Part of a small language model's weights: LayerNorm before each block.
Each number is 128 + 24 x the weight over the matrix's rms, rounded and kept within 0 to 255. Layers, rows and columns count from 0.

# layer 16 MLP up, 960x192, rms 0.0736, rows 42-59, columns 0-191
[[144  73 137 162 113 115 121 121 110 111 126 122 112 117 144 107  97 105 144 120 142 139 117 149 127 141 131 135 154 160 135 155 127  89 109 116 151 134 159 152 169 181 136 103 164 189 144 104 125 126 145 131 139 146 121 139 119 129 133 120 148 158 134 155 119 142 144 131 112 114 116 101 161 156 174 180 127 181 129 118 142 118  95 105 113 123 129 140 151 115 142 149  60 120 131 133 102 103  82 168 116 114 126 151 101 119 115 138 107 116 152 102 129 115 137 110 142 127 163 177  71 157  96 156 132 162 136 127 143 160 140  98 126 134 134  81 146  95 151  96 146 113 119 110 133 104 106 153 114 126  95 106  92 118 144 106 146 131 150 146 136 109 122 112 133 125 146 117 112 122 137 133 100 124 133 100 114 146 128 130 115 105 141 125 195  91 165 124 108 105 141 138]
 [ 97 136 191 141 135 124 123 132 107 162 129 106 116 167 151 138  94  92  71 112 142 114 121 116 134 148 158 114 126 141 129 106 105 149 113 163 124 150 123 127  89 171 169 170 121 133 133 143 126  99 162 140 134  82  87 123 141 119  84 156 136  95 127 138 131 137 182 189 108 123 109 137 184 113 165 132 154 124  96 110 151 104 139 120  98 140 171 117 112 144 154  82 155 125  93 118 111 112 126 134 161 165  84 146 124 105 121 119 132 161 185 131 137 123 172 151 126 132 145 161 119 132 107 116 143 120 149 111 121 115 139  95 159 144 131 131  87 137 113 136  94  83 118 129 189 101 129 150 124 136  94 163 154 141 143  86 119 131 146 107 132 120 130  69 122 124 128 112 119 114 120 137 157 153 160 135 139 121 105 146  49 127 121 111 114  74 185 137 113 117 139 127]
 [107 100 123 162 142 115  62 145 125 119 108 117 182 156 142 137 116 109 137 111 154 123 151  96 124  65 117 106 137 126 115 102 148 173  67 151 135 147 155 103 146 136 143 123 140 147 120 142 128 137 136 115  90 114 133 117  80 112 160 173 119 118 102  89 120 108 131 116 134 117  84 127 101 157 160 139 128 115 141 105 172 138 130 116  91 131 130 146 119 123 168  99 100 148 110 112 121 139 139 145 114 108 157 153 139 122 134 107 122 140 128 126 151 148 171 143 171 126 155 127  99 132 127 177 137  96 117 154 118 108 130 145 151 112 134 137 121  74 126 144 101  86 168 167 135 124 176 126 118 161 104 121  87 107 151 154 111 126  94 129 158  78 150 135 133 143 145 129 204  93 131 105  99 178 109 122  92 139 131 100  57 173 135 136 163 152 134 112 143 131 190 122]
 [113 135 127 125 128 118 145 150 129 108 127 125 131 150  71  99 131  93 140 127 142 129 111 138 147 176 190 152 132 142 143 169 118 121 129 100 119 162 125 102 128 179 149 128 143 141 127 129 171 115 153 142 158 146 119 125 117 147 142 153 126 139 112  94 146 133 174 132 140 134 114 128 136 117 116 136  99 117  91 132 117 149 114 116  95 143  82 119 153 126 138 107 138 129 121 106 108 136 128 124 104 106 132 156 157 138 116  85 131 115  97  97 153 102 120 123 140 128 129 155 138 156 165 106 153 143 104 109 100 151 150 102 152 103 116 151 128 142 143 115 121 149 161 146 176  78 109 146 129 149 121 140 125  75 145 106 171 123 128 124 160 100 201 121 169 103 132 142 111 114 137 123 106 121 110 112  90 136  90  77 122 131 109 128 129 169 127 129 118 155 107  77]
 [123 133 116 143 118 117  83 120 112 112 150 127 109 137 135  97 145 111 148 133 149 139 149 126 160 126  84 119  84 128 145 114 158 143 138 133 184 137 141 137 118 104 107 131 108 106 129 126 125 135 140 133 138 126 137 162 115 156 147  59 119 149 113 138 141 110  97 132 157 152 101 146 149 126 122 141 127 114 119 100  92 127 154 117  89 138 158 149 139 126 125 156 151 140  99 110 152 141 116 121 173 120 105 121  90  98 124 146  87 126 162 135 133 159 154 135 145 163 144 157 118 110 161 101 144 151 175 128 135 188  92 128  88  97  95  92 141 114 152 124 106 115  97  95 103 117 127 133 128 107 143 119 106 105 142 143 111 137 120 123 134 143 105 102 105 130 171 116 127 162 155 131 160 142  96 132 109  94 113 156 142 147  61 146 121 127 168 119 152 101 159 119]
 [ 52 150 183  71 120 136 143 169 137 112 132 140 112 158  97 132 109 111 119 142 138  99 132 135 139 149 162 110 115 129 134 133 100 138 132 124 137 175 146 155 123 165 166 153 124 143 134 138 139 143 163 152 126  95 133 142 148 133  95 146 120 137 120 107  95 122 103 137 147 141 132 120 119 121 108  95 130 122 118 123 122 138 153 122 119 141 138  82  90 185 110  82 111 170 103 129 150 147 112 158 137 137 114  66 184 122  83 102  83 178 110 146 136 134 133 146 103 130 111 149 118 153 157 134 140 108 163 137 120 126 170 104 185 104 116 150  97  95 134  89 129 109 141 112 168 134  93 133 161 155 131 133 137 119 136 116 174 138 169 123 136 146 124  92 132  92 141 148 154 106 132 151 159 124 105 107 104  83 130  97 122  95 112  99 139 147 134 139 106  94  87 104]
 [119  99 102 127 132 130 103 151  79 106 126  63  86 146 111 133 138 133 171 106 129 133  94 136 137  99 124 138 114 104 145 125 157  93 115 115 119 101 147 154 117 164 142 111 134 132 146 144 100 115  99 111  92 123 136 145 153 153 140 106 122 160 133 140 129 155 111 106 137 139  94 102 162 131 154 155 160 127 143  94 107 124 178 118 127 116 167 115 146 133 130 144 114 125 114 138 175 124 153 162 165 143 142 108 122 113 130 153 141 162 133 165 129 176 132 148 190 155 140 103 152 152 144 110 125 114 166 128 126 114 121  93 112 141 130 129 116 109 187 126  91  80 131 130 134 114 108 110 163 122  77 132 107  87 141 113 166 135 131 103 150 145  82 135 110 125 108 102 139 155 136  80 115 132 142 137  76  94 145 115 118 115 127 117 102 156 140 105 170 118 153 136]
 [141 134 114 146  93 135 122 162  71 145  97 150 136 125 118 108 160 111 127 121 127 161 128 139 160 157 108 135 119 107 136 108 174 141 132 136 120 139 136 122 118 100 121 131 103 128  77 136 119 154 147 152 106 126 115 111 129 127 152 116 181 132 100 153 131 163 134 145 124 126 137 116 136 146 142 123 113 115 126 139 110  91 131 127 111 142 144 107 107  85 120 121 160 145 154 124 117 117 102 121 123 185 148 105 108 104 133 100 151 136 103 150 126 166  98 118 155 110 130 121 109 139 107 100 114 133 107 144 133 106 155 134 120 118 128  82 139  92 135 112 113 124 111 137 138 132 170 136 162 132 128 118  90 114 129 149 143  65 123 150 163 123 155 100 116 153 138 150 118 132 131 123 144 124 140 124  99  99  96 139 129 123 125 117 126 157 112 139 139 149 177 133]
 [111 119 119 133 133 114 105 127  80 137  88 118 130 115 110 192 158 120 140 163 124 125 105 115 120 100 155 147 139 122 109 108 146  99 116 130 131 119 149 129 108 126 115 104 135 105 106 132 111 138 128 109 127 128 145 109 103 164 101 111 123 117 137 102 136 125 118 156  97 125 120  99 118 109 134 101 139 107 137 136 105 123 141 149 118 131 153 133 106 163 163 153 123 147 142 140 149 119 147 124 113 180 150 121 134 106 141 129 185 170 167 124 146 147 111 167 123 132 152 117 107 153 148 126 141 148 153 116 104 117 110 123 131  88 160 133 122  92 118 112 109  78 103 108 110 110 131 121 111 116 105 106 101 129 149 143 101  62  97 124 109 135 137 109 113 139 112 117 115 132 123 123 137 141 170 162 126 142 118 126 146 172 138 153 128 136 147 103 137 119 168 131]
 [142 113 103 153 130 131 132 152 108 142 175 121 131 123 179 127 143 134 125 120 140 118 117 130 115 135 157 117 157 130 113  97 166 128 132 138 113 149 112  89  79 141 155 114 107 123 150 123  99 142 127 131 134 112 111 101 121 187 104 144 152 161  99 129 157 129 174 143 126 134  90 180 143 113 184  77 120  75 119 134  72 143 115 117 187 126 122 133 110 131 125 130 141 145 150 146 127 112 128 148  85 124 157 122 119 131 130 120 102 115 119 104 145 143 151 138 154 122 143 185 110  96 128 133 184 169 137 142 119 118 130 139 148 130 119 129 123 119 133 147 104  84 156 120 159 138 104  99  79 108  95  81 140 101 133 116 189 102 146  96 176 132 179  90 112 115  94 128 138  92 111  89 131 162 112 102 109 161 153 117 121 120 153 131 141  66 185 149 127 179  91 101]
 [102 147 127 118 138 123  95 156 135 123 157 147 125 129 108 111  96 117  89 138 143 119 165 138 153 132 118 123  79 141 149  93 129 121 142 113 103 130 167 146 146 111 142 129 113 145  63 130 155 128 115 179 136 157 112 139 159 115 149 102 157 145 118 136 154 128 138 152 115 155 131 148  96 126 120 111  98  87 121 117 126  89 142 121 116 115 148 103  92 137 161 141 161 122 119 140 146 184  89 172 113 147  87 113  65 102  90 111 142 147 131  87 134 192  92 147 189 143 163  96  91 128 148 136 151  91 145 103 147 121 132 132 172 116 114 125 156 133  92 124 127 133 134 152 115 125 171 154 137 142 118 110 119 128 161 110 134 147 127 115 146 121 162 119 109 151 136 138 185 115 112  90 111 133 108 122  93  92  62 106  99 151  99 163 146 160 156 130 138 120 146 127]
 [110 108  88 155 137 124 115 155 108 121 129 151 119 109 138 123 124 139 127 139  94 170 146  76 159 152 109 133 138 139 141 110 129  69 110 156 134 122 135 176 128 117 154 133 155 166 137 101 116 150 156 129 139 115 133 135 149 115 181 131 141 110 142 110 162 147 111 162 135 128 118 152 111 140 150 119 162 146 135 134 118 156 152 105 104 163 157 144 104 151 136 124 134 102 125  80 143 170 123 137 106 141 100 129  98  85 133  54 128 158 135 139 134 125 115 116 137 192 145  77 127 135 113 102  99 126 198 129 106 121 101 142  85  95 141 114 165 122 154 128 115 143 121 124 155  91 135 143 129 156  87 164 100 149 115 122 148 112 117 160 136  70 128 161 114  86 147  84 113 126 126 127 134 119 127 142 119 102  85  98 131 115 133  90 113 146 135 106 150 146 151  93]
 [137 132 163  87 103 110 121 133 145 103 132 174 178 137 127 122  95 131 133 112 195 142 141 109 136  96 124 149 151 111 136 126 174 160 115 145 106 105 135 160 126 152 112 116 165 158 118 124 107  91 129 103 122 105 129 194 128 167 153 152 108  88 114 107 119 147 130 143 175 199  67 102 143  79 133 137 121  87  82 137 135 155  77 118 142 137 124 173 113  96  95 110 112 142 131 169 144 135 110 178 130 132 166 136  81 127 122 127 166 155 161  89 127 124 161 106 148 139 130 116  89 154 105 119 150 145 137 155 170 142 138  83 131 128 108  81 150 162  63 101 131  92  89 136 162 127 124 160 107 125 111 122 113  85 166 121 121 118 132 162 155 139 137 112  71  98 123 102 150  95 129 139 133 164 111 125 112 132 148 112 112 150 130 120 193 149 123 126 130 147 123 113]
 [ 95 126 108 100 100 117 135 150 172 164 108  98 140 149 139 128 154 107 113 103 144  94 131 107 155 138 184  84  90 134 133 113 144 158 108 123 105 143 153 147  90 147 138  84  73 132 144 156 140  77 129 137 148  95 117 114 124 150 131 153 181  98 147 117 122 163 125 149 112 174  89 138 128 137 140 134 148 177 157 151 154  87 164 127  93 129 146 100 145 163 117 106 105 131  84 105 166 108  95 125 133 128 120 175 126 115 130  87 124 136 113 113 158 145 170 153 162 115 105 180 116 156 103 183 131 118 157  78 152 137 132 133 152 130 157 112 129 106 150 106 115 134 116 155 165  97  84 146 121 170 126  92 121 103 153  81 174 134 138 115 122 127  90 125 139 129 148 139 115 113 106 134 151 135  89 119  95 139 149 117 128 116 120 144 110  97 147  96 116  68 116 154]
 [118 126 149  86 129 124 146 161 169  87 129  92 106 186 129  92 173 106  71 102 101  96 110 137 181 133 120 135  95 145 151 107 120 149 148  99 163 181 141 149 140 155 172 124 118 140  89 195 120 133 155 143 115 117 111 147 118 148 129 153 133  89 118 157 126 114 118 165 134 134 114 133 109  95 152  89 169 140 129 106 144 172 127 124 107 150 114 102 147 141 102 106 149 126 109 147 101 142 143 128 144 150 120 130 164 130 116  72 119 178 108 109 153 149 194 136 120 130 106 119 107 174 128 136 125 113 130  83 103 117 112 120 126  85 128 141 108 153 110 134 137 134 163 143 150  98 101 129 150 107 110 114 102 124 164 124 132 121 116 144 143 132 147  75  97 103  69 110 134 172 142 101 163 128 109 149 120 131 122 109 116 139 154 150  89 140 112  90 105 101 107 153]
 [125 133  47 119 112 126 151 176 117 148 136 100 142 168 117 126 109 112 161 115 115 168 100 154 166 139 176 140 116 102 164 136 128 140 106 140  92 171 124 146 124 127 102 131 113  99 123 172  90  91 109 166 136 106 131 111 119 166 152 125 122  82  81 114 135 153  78 127 118 166 117 133 159 163 152 137 124 204 112  86  49 130 144 103 104 143 137 192 139 106 159 150 140 110 138 125 157 128 144 123  88 126 127 141 119 142 181 128  92 149 179 121 137 128 109 117 115 130 152  83 111 125  97 118  96 111 150 120 112 126 185 123 152 127 146 140 130 130 116 119 119 140 138 135 147 112 117  94 120 141  93 130  90  80 146 124 183  85 118 181  93 116 142 142 148 121  90  85 132 130 166 118 129 149 121 143  83 104 159 120 129 149 122  82 111 129  99  93 197 155 124 123]
 [138 142  85 112  97 109 157 167 157 151 111 105 115 135 137 144 114 141 139 122 124 154 147 114 131 127 111 144  91 128 141 112 121 195 141 127 123 116 126 134  95 127 127 119 122 130 120 141  97 135 160 144 118 107 158 154 141 127 144  98 118 120 120 136 136 111 117 162 162 112 124 145 120 116 116  97 140 148 109 125 126 144 137 121 104 100 144 119 119  94 113 107 178 147 142 107  98 112 149  76 138 152 173 126 146 139 134 144 127 142 115 158 143 154 125 143  89 154 131 156 130 149 107 132 101 122 165 140 144 123  92 109 126 122 130 151 146 115 161 140 111 161  92 121 122 107 138 101 109 104 126 148 118 139 151 125 130 130  91 118 176 129 121 107 159 130  63 150 143 126 142  96 121 135 134  93  93 133  86 133 122 153 137 115 133 139  81 121 133 136 114 133]
 [151 119 139 129 160 123  64  99 115 130 115 117 145 117 126 116 139 129 181 117 134 155 175 114 138 119 125 121 152 151  98 128 172 116 109 142  86 156 163 171  85 163 162 123 173 168 163 108  52 119 131 141 138 138 125 106 123 137 158 129 165 135 145 118 150 166 124 120 144 147  64 133 127 120 162 165 149 153 127 145 123 122  89 109 171 139 139 128 121 185 136 103 112 123  79 134 132 163 123  94 133 130 109 169  85 102 144 124 129 143 137 113 154 129 127 174 165 143 161 111 164  68 115 119 140 150 121 133 116 143 123 149 120 123 145 126 157  91 151 127 136 102 161 130 148  90 112 166  92 137  69 120  74 110 140 123 169 103 150 152 128 114 114 114 132  37 137  86 168 144 116 127 134 147  85 106  90 137  80 119 152 103 124  96 118  85 106 114 144 139 130 110]]
# layer 16 MLP down (transposed), 960x192, rms 0.0673, rows 42-59, columns 0-191
[[154 162 130 138 145 156 134 111 124 166 102 134 135  88 134 167 117 132 138 142 136 149 150 153 122 128 162 127  74 115  82 125 165 146 151 123 137 135  99 141 133 124 145 161 150 111  93 163 126 128 111 108 143 142 182 127 110 152  79 132 121 109 115 130 131 123 121 165 132 132 125 148 128  86 143 144 149 124 131  96 122 106 141 133 118 123 102 107 140 113 135 123 176 132 112 151 129  86 118 108 127 141 129 146 163 129 139 105 100 172 108 148 145 163 110 115 120 134  86  71 160  92 140 142 107 150 143 127 109  92 172 151 117 157 129 135 143 163  99 101  78 125 155 129 163 148 142  89 141 133 152 113 139 138  91  97 135 138 117 121 153 131 121 137 119 131 108 143 122  82 100 108  94 140 110 125 112 120  91 139 139 128 140  88 108 135 105  94 174 118 144 105]
 [ 91 134 113 123 150 160 145 160 205 175 143 139 117 130 160 114 106 207 127 139  99 120 121 142 140  71 133  61 152  89 131 158 160 113 126 105 122  91 115 124 140 123 132  91  92 122  99 142 127  83 111 124 138 143 141 151 117 148 133  69 120 143 114 157 150 160 114 105 135 154 141 134 130 113 115 120 125 123 123 143 150 118  85 142 128 123 155 112 162 171 133 115  70 103 157  87 141 139 130 132 151 107 162 120 120 164 156 145 141 131  72 137 133 130 122 148 133 175  58 125 120  82 108 113 108 154 135 133 133 112 116 123  94 135 137 118 119 130 167 153 142 165 161 145 116  81 115  85 125 113 126 127 169 155 115 139 146 139 173  85 144 163 116 137 140 104 144 129 121 108 166  83 143 102 116  90 115 110 109 109 149 137  99 153 108 175 142  97 105 115 127 141]
 [153 142 103 118  97 125 164  80 161  88 106  99 132 130  96  84 165 145 103 132 133 144 124 150 102 115 178 134 106 119  96 111 159 136 155 124 152 125 161 163  93 102 155 115 119 119 145 114 151 117 113 190 116 176 131 153 171 140 125  89 139 123 139 127 114 132  95  92 189 131 144 109 148  67  78 115 119 101 140 173 131 111 146 121 124 163  91  70 130 157 141 143  50 113 126 128 123 151 139 110 115 124 119  84 153 143 148 114 127 123 112 103 118 111 114 114 176 144 176 148 134 105 134 139  99 120 142 163 109 156 145 109 129  77 135  65 125 168 122 106 140 160 126 112 121 131 119 130 102 133 136 166 156 164 147 137 140 103 134 160 120 145 147 165 113 110 126 104  92 134 183 130 129 114 127 167  77 138 129 102 138 108 153 142 160 122 171  93 197 112  83 120]
 [134 139  83 123 148 119 185 102 181 135 146 131 142 122 157 122 169 159 161 126 130 107 106 141  98  96 116 106 146 120 102  71 109 148 115 124  99  87 143 148 141 102 113 108 139 129 142 123  93 132 107 141 131 148  95 111 127 141  94 122 137 134 125  88 138 118  87 177 132 114 123 172 122  81 118 103 140 158 159 143 169 119 124 126 182  93 132 112 110 135 125 151 135 111 155 162 146 121 140 160 141 131 116 129  96 113 121 150 126 130 119 141 149 163 117 107 126 141 100 126 122 152  88 114 136 124 120 131 128 144 115 139 149 144 133 111 154  90 110 146 152 136 127 124 114 155 133 108 102 133 132 131 144 156 126 165 102 130  85 115 106 139 111 114  82 142 146  88  91 119 165 110 107 120 131 142 121 102 162 154 118 115 154  98 112 171 135 160 151 134 135 176]
 [ 89 119 136  90 128 110 157 147 139 119 100 138 130 153 143 156 131  87 176 122 165 125 128  86 127 108 129 139 119 112 160  96  80 138 133 140 149 110 132 129  74 111 142 164 131 102 125 112 109 136 108 104 113 110 115 153 113 124 141 115 111  98 130 125 119 130 162 151 100 139 123 149 112  63 134 158 108 130 137 145 131 143 144 128 139 128 144 104 116 136 118  97 158 149 118 101 107 142 115 150 100 111 126 112 162 108 147 121 112 175 119 109 112 162 162 136 124 157 157 110 135 133 153 118  85 127 161 128 122 104 105 185  82 132 143  94 163 149 103 104 145 142 131 151 117 133 147 122 155 155 129 136 148 123 157 135 109 132  81 124 100 118  80 151 117 122 139 131 122 137 105 138 142 116 130 128 160 128 141 112 137 129 180 173 144 136 116 117 106 137 131 145]
 [147 104 132 128 118 125 148  93 143 112 141 164 152 108 155 169 124 175 179 103 125 172 129 135 189  93 135 128 121 139 158 115 125 106 139 111 134 149 145  77 138  89 139 131 135 116 173  83 143 110 149 129 141 111  89 132 139  69 113 140 106 142 152 103 126 154 181 103 119 100 109 136 138 113  76 132 157 138 104 104 129 129  82 140 105 110 172 118 126 101 120 146 135 124 138 136 120 138  98  84 105 130 121  91 105 130 153 133 162 112  90 133 111 125 143 100 135 130  96 132  94  93  99 105 112 166 127 135 127 107  80 159 126  76 135 113 143 187 105  95 149 154 138 132 147 115 153 134 117  83 120 134 139 157 121 133 103 142 143 130 147 112 126 129  91 164 165 123 125 151 101 160 126 150 128 144 146 152 130 120 142 132 123 162 126 123  94 145 146 147 134 169]
 [140 170 145  91 169 119 134 130 154 147 117 142 155 106 127  87 118 141  90 111 143 174 174 111 161 144 121 109  76 108 136 118 110 190 103 137 161 117 131 112 118 146 120 128 137 152 140 170 113 113 160 120 110 113 141 114  96 150 145 134 146 120  83 125 113 166 108 122 157 101 112 152 106 136  78 147 117 152 112 145  94 110 150 145 117 125  88 150 104 112 101 113 138 129 150 155 110 150 132 111 116 140 118 147 147 121 139 117 116 148 160  96 137 129 130 102 110  82 167 134 149 107 111 117 109 136 101 143 133 126 119 120 139 132 115 158 133 113  92 115 114 166 136  94 116 108 136  94 128 129 143  91 132 148 158 181  99 175 129 173 104 134 132 158 116 136 140 109 133 102  94 155 104 159  83 126 119 143 135 142 136 139 163  98 150 112 134 103 149 133 119 145]
 [127 121 140 118 129 136 107 118 165 114 190 103 102 114 142 144 115 143 124  89  87 114 146 129 123  93 132 113 129 130 114 138 114 150 136 159 156 128  76 154 142 130 152  88 139 141 145  93 147  93 111 115 177 123 115 131 131 126 106 124  95  95 170 105 120 126 130 123 120 158 113 148 133 104 120 131  91  99 159 134 139 151 131 133 100 101 144 127 152 145 114 114 116 114 127 145 144 140 111 154 114 106 101 142 113 135 118 112 107 138  99  99 131 118 194 129 147 121 145 147 149  90 149 122 172 127 163 113 123 103 103 123 126 171 104 101 142 134 137 152 148 115 134 138  91 159  84 119 114 123 109 125 139 160 126 128 128 149 170 125 108 128 166 129 149 143 112 134 126 129 144 146 126 123 160 110 156 139 131 131 135 143 116  92 111 115 138 152 121 102  89 136]
 [166 131 143 115 105 136 108 149 178 123 113 104 141 111  83  89 102 116 139 122 153 122 160 145 124 170 130 104 103 112 128 155 156 117 148 123 111 121  83 121 137  85  75 124 127 138 142 134 148 107 125 109 154 139 142 126 109 112 117 164 127 134 134 141 127 139 149 108 104 108 118  97 113 126 111 179 115 160  96 160 117 121 107 115 153  97 100 132 141 106 112 125 115 126 108 131 115 136 105 140 145 114  89 122 133 143 120 133 135 101 143 107 120 120 111  97 115  81 129 140 141 149 119 157 140 107 122 158 148 162 131 175 118 148 111 169 177 128 109 111 149 116 104 177 128 149 140 123 133 137 130 105 145 131 137 165 139 159 108 139 153 122 129 107 170 119 118 139 175 114  79 147 133 123 109 100 145 124 156 117 125 118 134 152 124 139 127 112 135 136 109 129]
 [118 106 121 122 164 124 106  82 157 126  54 133 147 110 156 139 140 105 112 130 126 149 119 132 132 120  89 151  28 107 147 154 120 136 104  94 148  89 144 166 132 111  85 148 135 146 121 156 140 132 148 147  87 129 108 118 138 143 134  67 161  91 122 129  81 142 111  88  68 123 186 137 142 148  92 136 146 135 119  91 172 116 117 122 100 105  95 128 154 104 137 136 131 125 127  98 130 136 121 113 142 146 139 161 138 125 157 106 166 129 151 128 139 140 115 149 135  76 137 103 117 122 103 144  97 186 142 140 139 151 139 135 126  94 152  82 137  95 105 121 149 157 126 127  83 109 175 137 137 106 140 167 118 157 113 134 124 138 159 167 124 164 103 189 133 110 162 154 149 137 140 163 118 122 160 166 122 126  89 128 162 138 105 172 132 133  94 116 100 127 137  97]
 [133 126 107 118 190 121 134 126  87 141 122 121 145 141 123 159 141  83 107 131 134 131 125 116 165 113 135 163 153 160 169  98 144 103 101 169 139  94  55 118 174 136  94  60 117 160 133 138 128 131 138 118 144 123 135 113 140 139 136 134 119  99 116 116 161 131 122 115 111 134  99 144 138 109 141 176 125 154 104 135 121 145 139 109 165 129 110 161 132 100  98 133 135 139 136 149 107 106 154 116 122  87 131 129 122 112 126 122 133 139 140 125  89 149 173 135 126  99 101 143 108 117 110 164 109  95 128 124 107 139 127  63 130 111 148 100 142 146 131 160 130 125 153 142 137 118 151 111 128  65 134 172  95 107 115 153 134 125 111 109 112 149 138 119 120 124 147 114  92 136 138 205 143 140 167 151 161 105 141 173 131 132 115 103 146  94 105  84 114 141 133 127]
 [108 154 149 137  68 127  97 136  86 195 108 135 175 154 172 147 137 149 100 152 118  97 117 150 137 107 144 112  92 159  85 171 116  91  72  92 138 156  67 117 146 123 109 106 136 102  91 124 128 103 117 136  89 105 120 126 141 142 152 178 151 161 111 135 100 113 105 138 125 165 130 137 166 115 139 131 115  97 157 158 142 160  94 119  75 163 120  71 165 138 117 142 185 114 122 115 156 120 125 115 141 157 136 145 110 125  86 146 104 108 214 144 106 129 104 145 150 117  81 158 145 108 147 121 138 126 100  92 127 160 141 131 124 141  98 122 146 134 110  97 145  99  84 148 154 112 142 133 131 200 124 134 139 157 145  94 132 138 142 136 145 175 128 125  93  74  92 147 109 112 122 158 137 149 150 143 172 168 106 142  98  80 128  99 143 105 136 150 112 132  99 133]
 [120 126 135 136  89 114 136 181 121 104 126 113 144 141 161 134 132 126 111 175 123 192  85 122  75 115  93 108 135 122 148  89 123 161  93 110 163 154 133 107 149 142 157 110 137 117 155 160 150 122 147 132 112 129 113 122 167 142 141 147  95  83 152 124 108 150 126 108 142 150  94 117 110  96 100 121 146 111 117 130 147  95 150 125 141 164 115 119 153  91 159 142 136 110 143  78 135 135  85 112 142 126  92 130 160 107 133 142  92 146 108 120  97 170 121 109 100 124 125 127 106  66 183 185 107 126 140 119 179 107 123 156 127 118 109 131 124 117 108 156 109 156 163 116 117 162 173 115 115 186 122 119 150 123 125 166 104 171 122  72 129 101 132 138 134  72 172 160  93 133  69 128 155 154 119  97 158  91 122 140 176 131 146 147 145 154 123 130 143 121 158 112]
 [ 90 120  96 130 156 145 114 112  73 135 166 115 121 162 117 141 135 136 114 163 119 143 131 169  88 119 122 126 140  88 134 135 153 137 104 169 147 103 119 157 139 175 136 155 161 150 128 104 145 163 117 102 136 141 152 138 174 149  95 137  75 132 146 147 111 112  97  84 132 144 140 106 110 111 104 107 128 182 123 143 149 115 107 142 116 111 121 176 105 114 112 136  94 156 128 156 105 123 121 131 149 116 130 124 103  83  92 159 142  76 113 145 127 131 164 106 134 132 159 143 174 140 121 116 101  84  86 125 121 121 146 119 153 123 128 126 134 136 159 109 146 163 149 147 144 101 142 102 134 146 135 116 103 108 108 121 108 129 117 108  96 114 131 129 133 114  92 166 123 154 129 104 131  76 123 140 187 111 134 106  79 122 136 161 101 169 135 170 121 167 170  81]
 [167 144  92 113 119 150 176 107 111 126 147  87 147 124 122 135 151 151 131 155 117 130 171 147  93 133 104 199 142 114 135 136 141 150 117 164  79 133  98 134 134  96 119 125 114 111 148 146 135 129 113 110 105 127 138 118 190  93 143 137 118 194 138 113  87 148 109 126 149  95 146 137 196 133 106 159 142 104 160 110 147 129 114 105 111 106 115 131 109  70 144 138 138 136 129  65  97 133 120 161 108 123 122 123 108 163 168 122 154 112 147 120 135 128 114 129 143 138 150 106 148  76  54 116 169 154 127 145 140 115 147 108 148 174  98 121 164 125 105 100 107  80 107 121 134 110 127 152  67 167 116 122 128 129 158 122 179 114 104 106 135  83 122 169 132 127 107 121 160  96 156 118 138 132 138  94  80 167 135  83 139 135 138 154  78 112 126 144 108 168 108 110]
 [166 127  99  90 119 132 115  99 179 146 143 151 137  94  99 112 134 177 106 118 140 152 139 134 138 142 136 120 150  95 132 123 136 177 151  86 192 106 124 108 138 155 132 132  96 156  72 141 142  78 153 145 144 154 146 154 177  87  98 149 129 106 118 178 110 138  89 158 158 114 130  93 143 118 129 104 129 138  72 123 133 144 121 124 112 156 118 137 122 181 114 167 149 128  98 124 116  93  90  66 143 112 103  91 138  99 106 124 111 132 118 121 128 130 141 128 104  98 100 103 150 107 149 179 149 173 185  77 184  85 127  96 117  95 179 123 113  98 140  92 109 107 162 147 101 121 114 124 148 150 121  84 116 124 156 161 136 110 162 123  67 149 148 120  98  85 116 141 114 175 138 125  81 132 161 130 146 123 155 155 151 123 129 192 111 114 130 103  93 187 154 154]
 [151 123 145 109 156 148 115 135 103 138 124 118 130 144 161 135 110 113 123 103 124 106 140 132 116 123 125  99 149 106 129 141 117 111 117 144 152 146 124 117 145 120 130 125 107 123 105 158  97  77 149 155 155 128 122 132 136 129 136 149 142 130 133 121 165 127 156 155 160 147 113 109 157 139 129 172 176 100 130 133 130 177 110  68 123 121 104 134  94 121 151 147 137 130 130 108 117 115 117 117 127 131 119 153 130 144 167  88 121 133 119 166 131 118 110 148 142 142 117  77  99 117 119 156 104 157 102 117 147 150 114 110 107  94 143 142  87  98 123 129 133  71 149  98 155 115 167 108 129 145 124 114 122 112 145 149 124 127 134 107 124 161 127 130 127 102 109 119  83 120 130 142 136 149 155 120 104 105 135 109 111 146 149 126 105 148 147 146 176 115 111 118]
 [141 163  99 115 142 144 133  97 121 110  95  94 128  99 105  95 140 127 129  90 131 141 128 181 122  73 118 117 123 149 110 119 124 132 132 135 170  89  97 113 112 187 109 138 100 121 150  90 126 138 174 173 149 119 154 141 151 124 113 142 176 119 139 145 139 104 114 135 116 132 190 117 134 123  94 123 121  85 153 142 172  98 129 128 152 139 105 112  92 153 107 164 103  43 147 118 136 177 178 200 167  98  99 101  94 133 130 170 133  63 167 154 136  91 130 148 106 108 141 142 136  77 152 125 139 101 102  91 110 108 104 104 124 159  98 114 164 116 120 135 137 143 165 126 156  97 126  47 154 140 155 148 137 119 181 160 151 134 138 137 183 168 105 164 104 179 140 144 122 151 148 163 114 124 145 105 110 173  67  72  76 106 121 136 110 126 133 113 117 143 130 143]]